config.yaml
num_hidden_layers: 9
hidden_size: 256
num_attention_heads: 4
num_key_value_heads: 4
head_dim: 64
intermediate_size: 1536
vocab_size: 8192
hidden_act: "squared_relu"
norm: "rmsnorm"
norm_place: "pre"
norm_eps: 1e-05
positions: "rope"
rope_theta: 10000.0
rope_fraction: 0.5
qk_norm: false
attn_scale: 0.125
bias: "all"
tie_word_embeddings: "early"
parallel_block: false
extras: ["exclusive self-attention", "hashed n-gram embeddings", "skips across layers"]
init: "normal"
init_std_qkv: 0.0355
init_std_o: 0.0
init_std_up: 0.0355
init_std_down: 0.0
optimizer: "laprop"
learning_rate: 0.00124
lr_mult_up: 1.0
beta1: 0.9
beta2: 0.99
lr_head: 0.00609
max_grad_norm: 0.5
warmup_steps: 462
schedule: "cos"
final_lr_fraction: 0.03
batch_tokens: 16384
max_seq_len: 768
doc_mask: true
z_loss: 0.001
train_tokens: 179700000
max_steps: 10969
dataset: "wikipedia_en"
Each number is 128 + 32 x the weight over the matrix's rms, rounded and kept within 0 to 255. Layers, rows and columns count from 0. Numbers have three digits each.

# layer 5 MLP down, 256x1536, rms 0.0779, rows 0-213, columns 1280-1343
107115082167121105112096089123099162122135122099175125066169095062177114180162079124111090117086105123149159093146129134126125111082092136175149130110142149137090056185105083122140167088115151
129124084111134152135110126102194121118095128114132103128106127090169087134162120148108083131157080121128123124199168117097157167161143166145138118188132127119134092139110113192156187165098153
136072109145154140123190111093130092132136084089170122135092119137107136118131133082089111130075148141150162115169132113144194124111139165136182073079168110150141137160147087172154111182119186
117113149122136088133151136129117050148149093085119172190105115127163160123146088092112110129147129113136170072120136139142095089155123099161119075134170134095193185100141102117123098101141130
114095176130138140158120069137151149101146117112119186111122135130128137146119174102197119120124093123114155123110099134098072107150114097136147131088145172139137138123161152094139052160145129
058130134102147123169117110089068147136211087112206101160102136100187117081075108123116115131104082070097116159119120153100129127080124146129130091124131117091037074168144115096142051157113157
132169100070144132090098093126086096238117152133084080130189129169140164078106095158131095129132113110077174158161147070143161193116116144063113153116081114128117119155149128119126117148120112
103137176141072135144149161124134098106113112074136067208061189162144152114095130133204104130124133088089145164116109110119161105131103128180109122140152178098110070132134134119072062171168176
144128104087152156183169159111111118120108171134084154146154132112161121108116138169109144135153093146104135147092135078135146094102201089164175154124188184127096138144149134132146182124147147
168124172064150124162170164115101099140124210148090143188181115172177165109188103111151128120176162150107128153101072086133098102203113146124113167130150222143143102076186114108142112088110138
123185131136128142158129145164146114130116128157124107128119130144112154157111050134189092128159121131137135129162123132122137140117130160114090124150160085122157155142110115129091096120103133
141090189147153036184130231202075151186064127203113109078099129074141117111157150170161166124168143217115099164135141111152063097146150055059175160172135096083085153065199153105200132157160142
159104112154123056118173128115154150163154091186124125177084179114023137166108155111105117103134131146104090130165116126125107133167156164125105108081112125094135095076119172096176107121125110
163167182133078089158149167107080132092133150143085095136113141091185102126082120094174096134156112054118104134124113131125160077148155100122137108087077144187172183143127126120090146102121116
151000072174129077124033099084204032102167166095030126049128036034084067064061057081099119111000136123006110130000079182091253006098014050186075194042012202020020132013175000083069105162075043
114108126101141104114119122107135102164153117092126138137101208135099152165129149074141139141119130118135153131121117184137115143120112101137045176147111140114143095204102132150170198130097149
126057192124134083137096127140131099130135096098142133078113126100085109160128171125112146128128125093094137133111104096160201131116124141122119160083156137167106132074158151122149141127138122
104117097099161098153181142159165147151157115081108133156080135147163136116131102105124115130057100131133184183123136147140106125129103132156132150105192126180148111147185147151103096033123118
138150099131122192108144100117118112037126182098116138138176162177133104116117162148142143143134183196121089167148103061136169092118161197153133109145086130121170090068167127080108170150121103
144158130182140117129155162156089148133108170128148124163093099106136107126153169135147110123098136118060120150124109145115094149095158127095120116099125217122110143126122112110132132184134133
092108084161113099146150156159188077124169158126138136128114119160090180074090127130129127107064097097132134130095126154124124188093131150047113144149076199128109094169124143165137091123124086
102172098129107192146065075136143140139069129088135104062098126138148101125171087115122133118033181145123138160147103074072120087175115183124116121188101156164155105136135157149117083081164166
144162096110147160172141127137142158167159158146148128144118103111074086157137124168128133125105113125162145151080192128123132112121118164094172082095091093139132142126111128116108070124154115
094170162095156139112167164075182161164161124073113139138087113150108120138156096130099098130079132164197148144144131142166172140131080124181109143105134129134111121090121137166129114168095203
113133109116097137167106067162121159145147129130182126209177156065128127128102136059126144130107096165127174104154152167147091151080173134100125103105162077120141138111080115137138145154155170
131130139166140061155088145099172120105171222106119161112121154103100136134062055137137163127130177105141102128132132155134116131107112148207150139124184101112193169063118131144111134144119094
122099137167137109121166134083105128114125089151165157091104087099077136113150110105090161130149101101117137229080114104103115156148104143086143105065137086090127117094143146158104061106153134
096093163100092110090122143101152102129101101057150097144140140157022129059133116110086165124121093069092161084120129105113055152131099103173059106118116174127117127165123134192110133123158089
108101164169094136138092107110117167112144120155115143117122111146175129106161088147097144130130159164114116163052112095052128138109115030170098121131105119188152120159134177150109140145142148
078076146126102135144152098144103163212176141165115113136140077087107112158133141101131139142130141099103154090154126121142116132079093133156177107110162152119111143139106090145128122133139109
140106122182081142096169082179159146133119160140100110171094163147090125160142118122173121125123186153157115160157135170170078109151111132130131088141117112179176117115157138148141109086145140
158075142143151181103091109126093138096116105174154087125153150120122147136087160153134093124135157119092110120134142163102118191147078094138164121120151113094101147162110121145164155131144170
182090092131193157135124177186116125148127169207127103142120165099132148117158112158120140126179129118144151170107127153173117186078167121122130158183167141166126139162100094137113153169135133
120135163131192119132190114097222144141173170102156113157135162190125147112143163093106174126133144056103095175161143147188181209148136090209057117109152135153153154148148152154111109148140113
120094140153098137126117113158128118137094098131155133108091107144157126090100120121158134136133084136098094122156118134121147142108124133121104108099127131111066122109105116167130144148147157
121120154120142121113082109110068117128142140085140105105169136096112127059128130103138186134150132122112164154112109097113161164115110183112109109139123081120134196046128113176118156125151126
144104114150107136120141124114100028125126128146152128093108138148105148122122167134128124121155048161120136078140084145091140168078123091168103104150150170174084147191130098161134126104133158
097093071149131058088089127120145177080114092128104130172113126124092170134128145150106114136140149106143142088161120108132087126081113076153160157177121140171128141106121130113144119084108193
134134153119111157073168133137130118101120141081158106111153164128158138142173156162193100137114152136105101146161119113079151162140162096164108143156055125149082152070178113122094091087098093
075130114138146180092137110161065131152146212158123164107143152129085150163101165172116154119143079150148142069107122127164129097104116125101125095118111120169137122151143139091142139175121138
164101126104119153096083098106119116140107113076120113141135135137069111104064107135151162138132075153118118108167152099080147129173103163085095098142135118089159091120103138125139149093143108
084108082112123099151115093104135132081184177140098157118161124075160115132162131129116092132133091178179137094104121032121131115103110112132144116152163124156143100115128131103119093176117177
129116109179145157130153150164094128112095101115167171053087097114154123137136118121172101133077137165097116115126164083166167131113127137124125166157071095077125062162094159110103045105087123
057122085150128159116165119134103125166153117149146140124111160080131090139079129113090144129134174085116076107116155178135164095172124075086113137095037117092110109139136149158102107082089082
103119128082146080128128119151082115065125113129170145123151162093102174133112118146175150133186111082079146107181112105131152133097092143111155126178172135106122125139123111119150165098132096
101086065218112117145075085111117100138167137156111139106120134145095100135182127115097133126121097154182148114084142129117099109105086172089109112138171209116176110137133104192125179129135114
168104108070172093148095180137158149204116154161131210124156117147159101059172087123159124131154104148136093125078119132134147135111101139069154129131185146130166138106135097076145129170093127
165136130101195121107115104084180135136123117106120125136169155194048160114135149102177131138152136129081156168136139129142145090161084170105064151143127170078120189119096130139126101141078103
139054148115135106128191136126094094112134142143116160139157100132124120094138107155118128131205135107095106123161116163140152083106099099054162141144167164149111131131152109138091131136096086
089170123126135082144171134153148139150131123125142108126194160137115165121087165115141081136142103119097152159114106144127127134146130140146096136138136159112161159187154125102168104189119092
128138234114093129120168062136146139147139061076151127157115146122144130123156161104135154126137140125098137082143108119162162088088172117095133106088109187207070154085160146098139074079107160
124086114121132171113114101133073089079108151171119133098136133124050110096151153139163152131139129124084087126125126148145129098154093159081153132082144097133056086095101173131107123085134171
137119191127090153125127100132100090193192108118146116166122131132137138127123156137188147118114139122152126151134099110114120181152170170141175118125130126162141173080131165177147150122141182
076096117117120185130128147076041188149103088122141137198089107096091138130122090136074179123119039125170145084197117201122101075147129104154103087145119121106063088125151109180150173026154106
146113095153165147076105142178114115107163085189119114098115167096130113120182116103130137120128137134135140151112140152135141100185118119093173130150085166116104074133102099123127172116100101
125154117201144127132125125170168166152158116132120105160142139092135189172124197139076197131156138156148128176093137112115109102130160142107162168056140115118136106102117139114147104171198122
091199150196090147152130123132129137042165137095112145199140144179116109144126151098174142132101102113131081098154157170126140133120145140161129061141095096122153086112157115160068183138129138
145167101120162186142098143123103153154147059130165118176144133135186111110134133129119127122082075129118137115065157118102130144172155126143130142155038119100175132140167132161092133120121144
112146196144144059081193092175121135058119141198125115100124147146166109072164164090087146102112166122060123179158129113118101128143084081160139159059124145106062149136100089189118119127095078
140130130163097114107124148065138172163208129106135080137151128060184130122150154145134127129087097123148104174142136123129117145161117115099144107053168128122098092099153129080132178107146106
129129105171136087132193082127131124109165117125132142126091099138150165195099065118166145111121101114139158036170085144082147138143116115131153156179187120086140111079123137085150089180148105
227143084108118158091146160160137140122159113079099108129080143162069146122097143115090116131137127175122146147133081086098096058133100150154090116136156090079159119129136129145128180145088108
160117148170130079099111157163118142135102162136183140093084095152149116116146159143151127122138188130079126141117127151081094110105116181144091175094133103146066131099148109186134116114054133
150125061100096130124112228123145134123083098112091108142178123154136141148104087146182114135116147133158111137153108064120121156113106141101129124170150106118129111109072098095101133153126090
152182148093135092151161130149166142131108140108148112071135112208103147150150178130112149127124075102072102142106144156096120124114137188163114115115083097065130072153178196118082098146111115
115097144078106112148183150170143144143105135084190114124136087112180131148151114142168060134129099136106115111127113146113100139118186121127081170138163154172106175148189117081135095090131079
153119154079104110129121135125127144139123115079121161130157138105104103104119132125097128121152151110163171168146143133142102106123162120109189097123132110124149130132103116186120193139148106
191145062174116151106113072125135108082113131096086098074175132097142119144148135183113146144102134159158131110139147128105113107117108135093132109153163108150073139112073135141174131043093169
179110115129108155112107184137147160069189121084130162129125096145128084146130154145138124128150144134122094148127170150164108093174098150094134064180110103116122119179101162118102105115125123
136093187053128163153098121125125138166183127141159116127136105070175152135206168124104110124145158089107183055064113153045156141108120124098152120113154108084069099128133084088116069127125099
102151146183094166150120147152158074102103153117140137110105151139092123178126128160140148130109112178175202133108145132135113147152086093182100094117142142167122089085164142142182083158156160
072134120081118134116106137138132122113142144097184141107043088089144161140103155143184072119140171135119155158168152092167153084061156141101107139117148130141141132121155118107092130153126159
126080101101109151088099131118111124095073159175159140106126156123163102119189138099137100130144174160132106114158129127219205090137107110142113116114126153129118160156105095070140195138140112
101135157121109085184090161154182171185078205186094132127142112093162111197172078160103104130106080122134192135144110185093152109098150128162101152131129085126173143175098099136119145224109141
096135085098176135147109140110155070092094134104089145111097098145114139160127137147147110131202161107137168081106115138151070105078146133105110115189188128142183202174109110109163173106131071
011134107144154194042121097160152149124151132157126118158116149160076116125091148123138107126116128100177161102135164191146156147106122134195132116159100068150167101084171176118183164038118179
170184082070125143088155086054151061103151121152065136140145117160146092091143133141068143131118113081136107155106155152052165091142062118212063107183145177102163151122110150106074167103087105
082128120110130096191131108170131113126174161183091132094137100107088087131098085140090118122129117101080109117147169152093115096173098117147089108164101123137183147133149152186130106136132116
119132132117137108084165064118115099098122123123131094106092167110125139160097106101157137123128086162091153076095112132167120146111122134150093122127149162101122061172059121138160118166114169
091162105137153171134118123168154124153132123182109156131144119137121121123117194125131174125152134168166137134068134091136129112103091165151147067157157127118191139037145137153147093137128143
143164113119162093172124111175108141138135140133117168172123170104153159184128120119120122145091118171165118125142134147171155108119124129089146124130086090185073109158152152111089106119127165
112087179161153141111137124171073089104116131146145097152122108117117140148118075167196099126114131120085092147136106115132115173128131078079138155132125154074105203142085145200117142130156106
113143143127166143165160137194149164066107178169139163136111181148095146135179138150149087128151061153130165128114098116163114074078133171085088118193111139181125134101150111164119131088091123
140135119068185094107143113122188155181121111141131110132093167140091155123060233116125178124109233111132159069130097140145112131125100086116129159174127054069141122106137137118146114077123146
091085129167097197111106158160117135092134108111128135104154095089134124157133075173195088125058145172118172122114155148197146141172115071135151140101123148143130103154137177138097118103127107
155103144119139127108162101099133118101159133177138143122135138169118177118123103006110137127133137146097153057130095163177153129132143121206101164150141115124140094162185126121112055070120167
145071142148119154144110144152121180091112140135172118114081183143196077124125159101149137134130132109109096086107131119069232145124138129104173125118117099065069136164111082148096094125101147
123159098119123159152099203120089162129124082085115096174166145116179114126075166155157119132165111175163190161112146110138087113181125115189153089147128125112160126091174173131148202174123139
152127140116125110157139147083135172137095088103112165122125159143107102103091101125090179124142130087166150171122134098109101145104151137134181159077108154153114139209142125141139182153156196
110122083078127184122154121093137159126126128144144148111081162187109078142150131115101117134120175140137078108151160102107189138125118141098103180149142110175154161116143103159115190137208110
060121112114115130156115105186095073105099090139133102183080146153088101157078124127168110133225195198142121084154126073131119116130108143146132105124156201116111093112129115093111103149155116
154143129095159151135086152143150133136141110160126151110111152128199134128149154127124047128171149152088101135137147169072163147125130101092127116162138203172113113174127116185131137189106083
165187118149119188119114127078154109090165183110107117094131143128060162129089216138122109126117101123144100156173149106130115113124143168150142106160149083175166131121112163124110120118155113
189134126134131124142131157105099147151114146169110177124143128094100062109095148144151126119082154161159078124114163156170136134112111136186131100122078115085108099184064118124200136124167119
120189172099120107101141095131099075134108120101110080135151163178119120095154124106155140126124067134108158104116159170161153111116128117108109115072116153110145177122123138193123103112118183
147162122166143172151170101153124137136135122110080134160159127146133161132139142154082100126109175123134123161170097057182141110107164132096145131151168127111045112208129096118157121128153078
082057155068112127143140177104068149144173159116130129117099127135127127100149133117153219124139109132126112179127120137049080169129147172137106098130139109157150114169091095115163159197202110
099100135114101117204163126129151091130109146128162144127138157108071158125073121111140152113125147128057150152174141066089094161086121122178091124117136152182103109184117093205130148125127183
084107134180112124105143128156112098152149141127143120099126129085081087132155143139075139131085065139134119181116140181118146149103092101122140093135147169102125091113127105160120098089110121
138073072105149148128148115167093145128196143119139179189122038118089108152150102141125130137093072139116127185073122087109115112111075104149112136133148154112091086220178093085095135184172123
107174123160150153126203101114164071150150149105123087165102119106118164088056162159069180137091087120095177140195104097088143137128108135103115109138054138123159159140129138170112095086111099
205094162093113057102115125141154144183190094114157131096142161098173135131140091125099107142173142114085124122131112106126105124131174095111099153131171096136149135139146084178121098046103089
115134168116138150111170144128090150109147183169151101135114146136092168100140115109138110132102112094135179100093125126062158121135133097144048128089094152162168142156134119128146136175099091
144106145080126119104091126129107155148143153130124108078110170087142139133121196076117142119140174135168123161164128112111103105167140132135138157145158164173159087131135141188087129165092136
101142107112140110142106114169103105102089072178145107128094174088108111113119121157151120129114098142117149163126137135149072125146142137079106168136072171148123145139133140059135151120086111
194154051149119134094052166087106164116113143118140151113133104158176120133082126064096131121091127150167144117105097086121129177114137127121154090139148081117120124098082068163084121140102110
056153142110095143115127136154136124104116093103088133135143081186127178127141130089139184134108099114165133158089121132145145125203106149138093099199107166132159074139131116142128146132086141
075063130195111135120182135146139146169167137126163147178126182132120137181122160143096152118123040131179155042063077090090181097079076024187058118117163121160176097157156119071158049102108098
162169164193169170167180106087132122146181142127085171109111129135077106118111097210080176123163080141085102074130115139074125064084110114133086168104083188112162153115103130163143131086084094
102141187114093102135155155110134167193127060093181097153075145132204147082095168112132138117093207113061144105096089145140133124086122046121083128116151103132136120145122098134143095142082112
169127134146109116090130125148157132138057122057119139195147070151109097092121144129132124131144132132149049174131160117193127146155142114129177105130110086087124121136137133161076103139118129
171107110115158131123127144118097072081192139135139147098126086134101116069073085074143102123137145142144116087110133097146118148130135170157122122146138123177100142152079096121155139115109090
090136099151123193142130218147071146079081125119080116106141067147146111155147133146215129141124229108155159170183130090132106126234189137093101126163153079164109133195148117128112126129189061
096098136124129150127170067130181142112137200078161120126095121183133122106103101137149176123152116129120156147137106049080122160095074123148074102135144106106159123120171155128130084106068084
152158127159111177161167133108125142124134197134140107134141102133127134138176120084120111123135089055115137114108156161108151115112111141156177121111110180124137124156124147122099152156118113
148154128151130086174148135156124094062107120113120111082187146101131130197123153135081087132117105142153082075137112080049148098119124127093141147151131081144130111194098203112178135156139136
194122181136131090158057130141150103146090108125132155073151118101167136159139096128143165115131100149124119063136109225081158136059114180129106138148142114159132120175134119127153210184082100
102184139131103094101098116165169096141134057147114101101157125140203080184137148157176173138133186161148089178102123113090159111145095177108140125083122098139152127169150150110108119105152064
162137198122141055154133104107165140133173126100176135174152162104153177119148129121117138122178148161124147108112122114137155154152138105064094164146135131080098149099160094108157125123092128
107149187150139100135126169137137093103144127154147103153099099170120139119130126131095189134145101137105161192137122102147140164111168152092123127094158162107141125099122126130112092145143108
109122168148101113131126130151161157092140130114140123151159066094156139127156110142151092124154097116134111150132151105125129178154173159175151072103165066156157131147102136120085093142184120
090167124137113162148130111110142122081152125077117096126226099155114160080130133104103166143162175105098127081140127170134113146126081145156143114120155094158149115140137153139151110096140151
143124159098147166118150152137167127164100173129091141156174105096097074073078093122108156133151164099120066170141143123110206099097166084124173095138132106137153102105117106160143099130133125
119166106151162123167097138112078104174081092168111087109114118186153091113122109136125118122173180119133092126145149122136072102101133128148156139148113175139128129181000131114122134188118102
094111128099104100150136126174137179149102157124122109158127126095106151124117096118079135132103134118135217063135090110141142136139110124136131167118117129124072104158204123207154133146114153
099138126129109147126109170113126150139189096161151152116136130075124136161182105139107096131164136141134175104154132128088143100063144134124197151090138077185055159080190093131113116151157137
099077103118114109109099127134141098149050100173187152148115093164117083156121105148184156128102104139144082129110102116130137135115164159103122167130129162131152102125139147145120108085115058
121079124132100178119118144108108115113150148103109119125098097069121125147170150128121068123116077139144137116162161172105101128144067114151148138136053107148085079161049106151147199127152043
136103059113123112129113109107135134136090106104151145126096095133171070122149042171118109139118091096188148100081113141114130111092062058105157089133145102054091211105072161117164145100171180
136169118126108211192149136087109136102072105142125145123103149099179106113100109149087124137127113134125142171112155159084090164203171121096101108060091105185196117137164161185138108178110140
172138126079140138141145146109115112155151110135149204103160167131155088102112119108084029116047113112103080118149145101150154117097159099096146147123149134162182073181127087107131109123115126
103106125090124102109101139131179120168125151143147151066113122159129137131101145136168142134152145135071097138136126098162130154173090111142130115124122173126088168122101142120131155164119124
192096166171154168108149161151143177139133100118146099118085084066098144106070118119075148141144100143102071140131157185163139139094184117111146181124144062086123162186134192174100178111143091
108161173162137160135120146136142185112117141143154099094129101132215100145130128102151186126150108117113141140096119094229153146132089126116116128118112181140115137106127114128102119090106187
101191125075112092154119082117151154123110154106081132177113106142115135155110146110107090138128172150130137086148101063085159122183127142101089091108127156132157091121182182100141198105111160
127174105106136140143138118123122098135134111136137121078111113090133133081113105170112096143117159121145110090118155116085163134159092131119133142165108182109125043141124078116173116182145113
098137105183111141083169121093083173126107124082128115175127146112173131130068104128122089145109124094166078122143159171121111134200135115135164131126107132132123103169127134077164172170081124
160136082144122137148146094124101138077118093064113130188106164139123123122074152127103148123108106113076106201091123172073102163130131146157156127112172124178174133142089137165127150143163175
099136110111133108110164101110119143102121178135131133169086122148134120125131083175109144133153130073166132076119132102153065100191102155140155117118137132117119168142120146119132142161156110
107173180109108118110055073114111148135126124138098135124082151103145148136095134131087098120136137128162096126121108152194093067147066126125128139150139125092176132140123144109186134155165020
126085154116119112066138122129125153150148105138135142086076100145119138117161102086095117119086147147117154092142091105113156177130092106073104118156067155103080109132152100149116142141093168
112144056117166167151080078136058087127098150122099176125118099091120096120144120142148151132114166171171093083045135142139132137176183143089142154101155129121073095124152127124102160133185107
183170184121154116147140075091100114147099175112130133121097161112183110149157120113084091133113131157100141149095082183059169122156120052152134126155094119126133138175118139138103160205145061
155113117064149078156104100120096137188126146138131125095107096141099119117134095119092073138119134116156109106142115132104123139139147166122096081114082177168154082164095084160135102183216082
128064152191103099136071099130055114155102134123134087124126127135121146149113145143155092128144118132105094107132116162107129111126089082150158156116113182119121129122049114157136116167053175
153093094104132119099113155095043114125118135079100137051104158132104088137134129115129176129127187162125053181085194094099171096159129133101097095108125089132154134086147137064113145115131126
153161131127095064167178116097113086181115145141116117093181138142200162141178062149121126138181167076144144064148096214164132109131150080150031052145100114158127118096139106155056151130141094
109139074123138114142070158110107096059113086132137125182077138091152093108178166143166143117154078141109163169121134141094124121124097165059098094169081120109160104181141119115134110113096099
120157145096169185145142127163149119104094143075179111184117150110137108070110108100102123134093229112092160129124131103180175140167124093121171149072073147194094083080181122097125151106076184
124091087135088078177081136159146129108137139112135122125204119095124083150124131099110089136106048158145109115082126123139162086144121173092082140112136129118124098125181088163127155152117144
158123131114138162124134111097105132126140113096127168155113127094172138135074131145125140125081119105150115138130132175129120106152124101122167103065145090161118085091124148146156089210111158
146069154120146117076101090105103125162114081158124187072106109148091141099117149115123138121125128129068074103126123203124120133136178078074097175090151103168130146095054153109154166048102111
126162081107158159122143154097127072107096185115131137134106136139074122059132116102109138118149084117112127137085119096129109133115120142078085123136116176184095104177112164182113167121080120
166085058156143146170105153131102084136095143155119162179090109112194104087164142165107179132150091159120168161111119147122137070108133153101140163179131113088140107145116174166169160082087132
097096105163100150121073183118097146132094100144133132136155129079111103158116115133136112126119081141132100157094114101145081114118100079149183114184099107086199134130098167102122152108167130
112149108202102158117090092115129107115088117129120122160103099154135121126115093152122087137081151147172098122133141108120129114123136097108163128153138159125089109153159080158080153149184151
062125154124098113117129148138084120133124125080123097140159128062074078188115152096201074138177137118151131191163114163147109091125110126095128139141186179125173149132156149123134087135144105
121101180133111153141140116160097097158140207123111177100104115125164137083167150156134137131084189133124062112111119066165152081168142140150032145140066095146125110128079148181158152136125111
110142112102160177142098140092103099135072110137101096106070154187180111120103085118136126130119136122102126163201172125146155082155078115123120149105151119158121110148119179160117167061091130
094118122190114116145155151117132135109103177112153109062139103136141119156190150154122076121151112114135128098151155107109097181163131136110132126106115130123141159168124139128124133156135098
138099090112200163166171138152111116085169164157148127149126147171107112094119131108121156130116130106095187112131145109148062097116139060134137144120119140133170125155108122086142130146118111
094123089140133129104194122129089187172089123112144095156097127145074149086089114114173142127099074133096107153116148152125154139131092133091099143111137166111140088143109204103154126154106114
164161132126107063132142115129159139195082118134122097151142148177180117127099144107155110129098123124149132124112085085164149132149108143094131159172100135150135120107142111119114052185163141
113142124176135207104048145125094159087127118118134110141127155136127060084171116142101111126167122120132137124173120148159174132112118159117143114083111049167082110166114135134103197053157143
136087120177132149158145077166213128125111119118133105190145139129115166123126133080091146126101116111090118161156124114130161181120111157179120146074136088195116081150127112165082126184132163
123170188135104097129141070141109077111152151105091097118127106129067175166083179122127106130115144089091156148128110155149155176143110125164161100088144135085113123114168143137171151171168129
188108155142140141141146145143111102122136096142157152122165115148127139134128094133132109129160126169078080113104118134108130089073118151112123100154089080148152149225123140098126097114129154
148141096060135160154111064080159126105104106063059106183145123152159123071083176110052177119134112058167145113160109111144124128227198061133108097124174112160113102117149151164142157067123101
088168146165148190054101136074147100126105120065097104153086103146062133093096136121138126132050116122121191160132162143140127144146111138141121099086137112116142179181142183140143102085148104
142142158184143076086127112074181180170174120172162063149103129139128116108142130110097155109143135178094114114045121122133153108118092082094152138155066176101121158067110131116131144170100088
063128179170182128109156149177177192168100125150139153116149099098163104144134121141176172122111112123117102138145141076160129116117129179119158107129074169150169102063144093116145160122177149
042173128182204128137123164131079131159099136084151142137142188107120100096153136128106138125133109128136113107062149141100107095160099095066112114142118127098173168124120128105164128126093161
142147126161097114095123123115119156183084169143127134119139147119110131138152114144184101125117144139086090117149112154100123151171145128118141170140171132148144131150181144091104112158155152
127080172120139094117117176119075083153113101157135087126113105132122138082114107143137141124127134123091107086104120100086136179113060148077072146125129216099088120112106128075189131149104067
160151117057120183137113093123142140136125101105084154185164185152074121084141191097160133121109160181195197110147139109157141103102131193144100150114071116169172083102135148154084170108079130
101114141141120126125097166093091100131125114119129137158109140176125145119080121127157177124123093174145156157143130121124109080178136070142164116074092107124151132150165146109087158148077139
182108115114131126124118142080123105088191078133072128149174102191112108132129108132117105126086168151128126134107121167137118105091035104099132135155079137109109126115097172129087143123107047
111064080089163105096113166121124040129116171122127172105137162160099080112140120110113176124102161120106090142124167095147166166133094133127155119168096147148102162164107117174156102150145113
077113171188082143112063069130110176174079142146132059131165092115135126150164112130116142139081073100135131116106119130168116109154136161153146084115114099112106071089162154147134147155136110
165136164090142108149172110124085102100107128149099137141124088194111116116063169120130120130156041165084118121161151162127080125123221110144116155143148138140155170107124181145150176098155170
084088108124170158208140187136115083117150178188168124062110162077114076107088122121100202124165122125121149192123122096147113135133091128139146139200140097198143158085068163112173169130174192
146086082168161177154161151089115118188108154099128118127160161118081097133101118124198063134107132106161098063145124093058140133149122171190160137066145121101113149060097119137119083124135108
128122192153149091170186068135096161147196163147250098162163165194213239099159160172166132151091135169040117121106124175087088225196208182106078183166100114167133124219157130098093087129141131
182091126163096170159096106101157157116076016106137119128184085134124169123136072135181122132138163140130193109160116153128130145170186184189148121141149097142138195088148142184111139145144139
188103156126142094149128169153100150178134155186157130155091093101046114090100119166124123127146151126124171131116065134102093127151100101138162153154165105169132125153141101152162120148134079
149121151106089182158108177146078145123083179147093124117172095145195157104151090120145144131173189111137152099081097178124152132098172117185145121155100108187071084147114104165150210148136131
105213125153084059160134168201142102115139123068166208146166148120144123095182154164162043136117128104114120108130143157088131155108172182131112104119141130113146162099117187139144063142183081
156138086104139164112174095174112115146163104167154143133147121132093092093133096114118149134179109134140131069121146097133185096091111096104134151152108144121088125077137102129173177081120114
052131066096142135139138122129151194165132096136118139151187104129133124151173158190103164113113134172182142124110110080131143106131109146167140108126156122137083129127124152136163093105102089
135111117121089141123162139102152127102151144109122112135153168156121154156111121116133181147119123103135138134126149130118138169114097116146103128114113160120146123155149139126110135106114156
098099088181104169116142141117097156102137096127143145071181160055116123151075106126130110116132158151146133128166126081177083110136141150133137139129221097155121143126165125150155143102176106
109110136160134155112105177103113130105102128123141121157085139110105141144148072086142085113151151104138118191123121104160040077158135113093172131131135150202145128072178138155141077117129167
028067106104137216147187123098178137169102195144082129182128094144163130107169138076114153128101138095142075119122115136097098067170079092134075142118129152120100117102134158143072151084099136
099087159184111157161169131177157068119119144109140133218084139100134123131160158128208130116131183132131105156144095054123136126146097108148121159159099154093169162037157101143151131129124100
094159068136147093123144092113113174119126138155104091159146153072138111122170052136086157116175096146154144093140167068108164090095126053060139121128133108172093151005085143131115118089138180
104101119104200176081089132172115115142125163160151123138102082182128125080107161187183093129146221166092076230155146107113101116119176128034164168173147175104137201103086181203153121134207136
145094179151154092130149113129122068109136137128112109061158171097138123117096165147129110132094121071082158136128140137099149129132130152152109148124152197073115088122104122124153198106111169
067113131183154102188119149190127110116137152105119123155113173082154125131151102145137116130183143087102086090076135126118138098184060165086127155138160135125152133102113112118110141136129137
117129094111093132106119110096131131082179070076146088141063157120103132135155131136157077136107100150103146150149139177141123153150115140136135116155146102161114148126096115078099151145135096
074148099178167162120157198112101136120144129140119127144158156109115167198145140179156164127139141135137135131151110158109088108137192144188189139143106164228085180177110118131169167122123129
091167117111116115159150173200117114128190175138210122133097092134111118134118219154131145119129118111158106078107135123121103106104116175134114167082094162162099140109134136117167177081148179
153092093126143154102137158127171156146091102159102118123106108159059157129120204141135154117145119086163175136122115196155113160114137139110180116108110088131116147091153145105120084160169191
107144106090157189127143178147165147114114155055103144121120112111160113166118127161066123137118179149121122122157164104101068111178183123183107083162068087115093136174120144162136101124138126
136109125193123109100160084114124161099171154053174152143119105080154125157180138126073103122129140111135149170086067150103166123086073134131104121137100175135162092137130107124097168135148108
079135092131106134103150164061129119138104162108104085159043125140108142123100122122105130118175140156116123170116146166104102097131126077160099060137182202115172130107151130130194112121102083
118133171126124123157101129128078120126181055207115182134141144161150115174145110172154090120138123123103151113102101155121111096097139120141109175149143192105123162098155172090140127136141132
168154066145117106156148155118127120183115142082078079124132173114144112123168129135099144125136117135136155159121135135166106074169114094106099091135099094138149095171123115146147068106121123
106103124104116181081111136086152152135120100092137149096089133070132114109100113096115151140086204089187099102114113112144097093136172083102191102145124069138109117023049119110140104111145145
136091111103115148081160119127092087106145147117140117141143129163110185177107074120149122137123132117149129097117099109170144111156136185119087160155099145083176073154185139137183106066099135
105118157132149096114094071134117170162164162108161152170131157134121120124099158146123197129135170068128165065129122113134104117105120177113167124122110063076141156122134179124182100103106180
114118063131130196151154159149165077130105129111084173106138154101091083117140195154131159130128087138177141118095159135115144107159138192149099163096091111149147119102063152145141177068095182
116111164106113106089108139128138143137124105086175120139125131130149117136116119120113148130110122138138161157200148073138167112118147065114127102078108156161148157167171145200145114141119129
093141156112133069109094075116143140148078131127140118144158144148098091130081084143097142118147091157140145138122151179163112148145160124138191132103185143081055130117129102201151186078102142
105111116097119079083115113101097145154134082102121156153145075104090188129136135103138051112093181096140151123148122142105101126146160112044094063108042150103085108053134106120102091128128158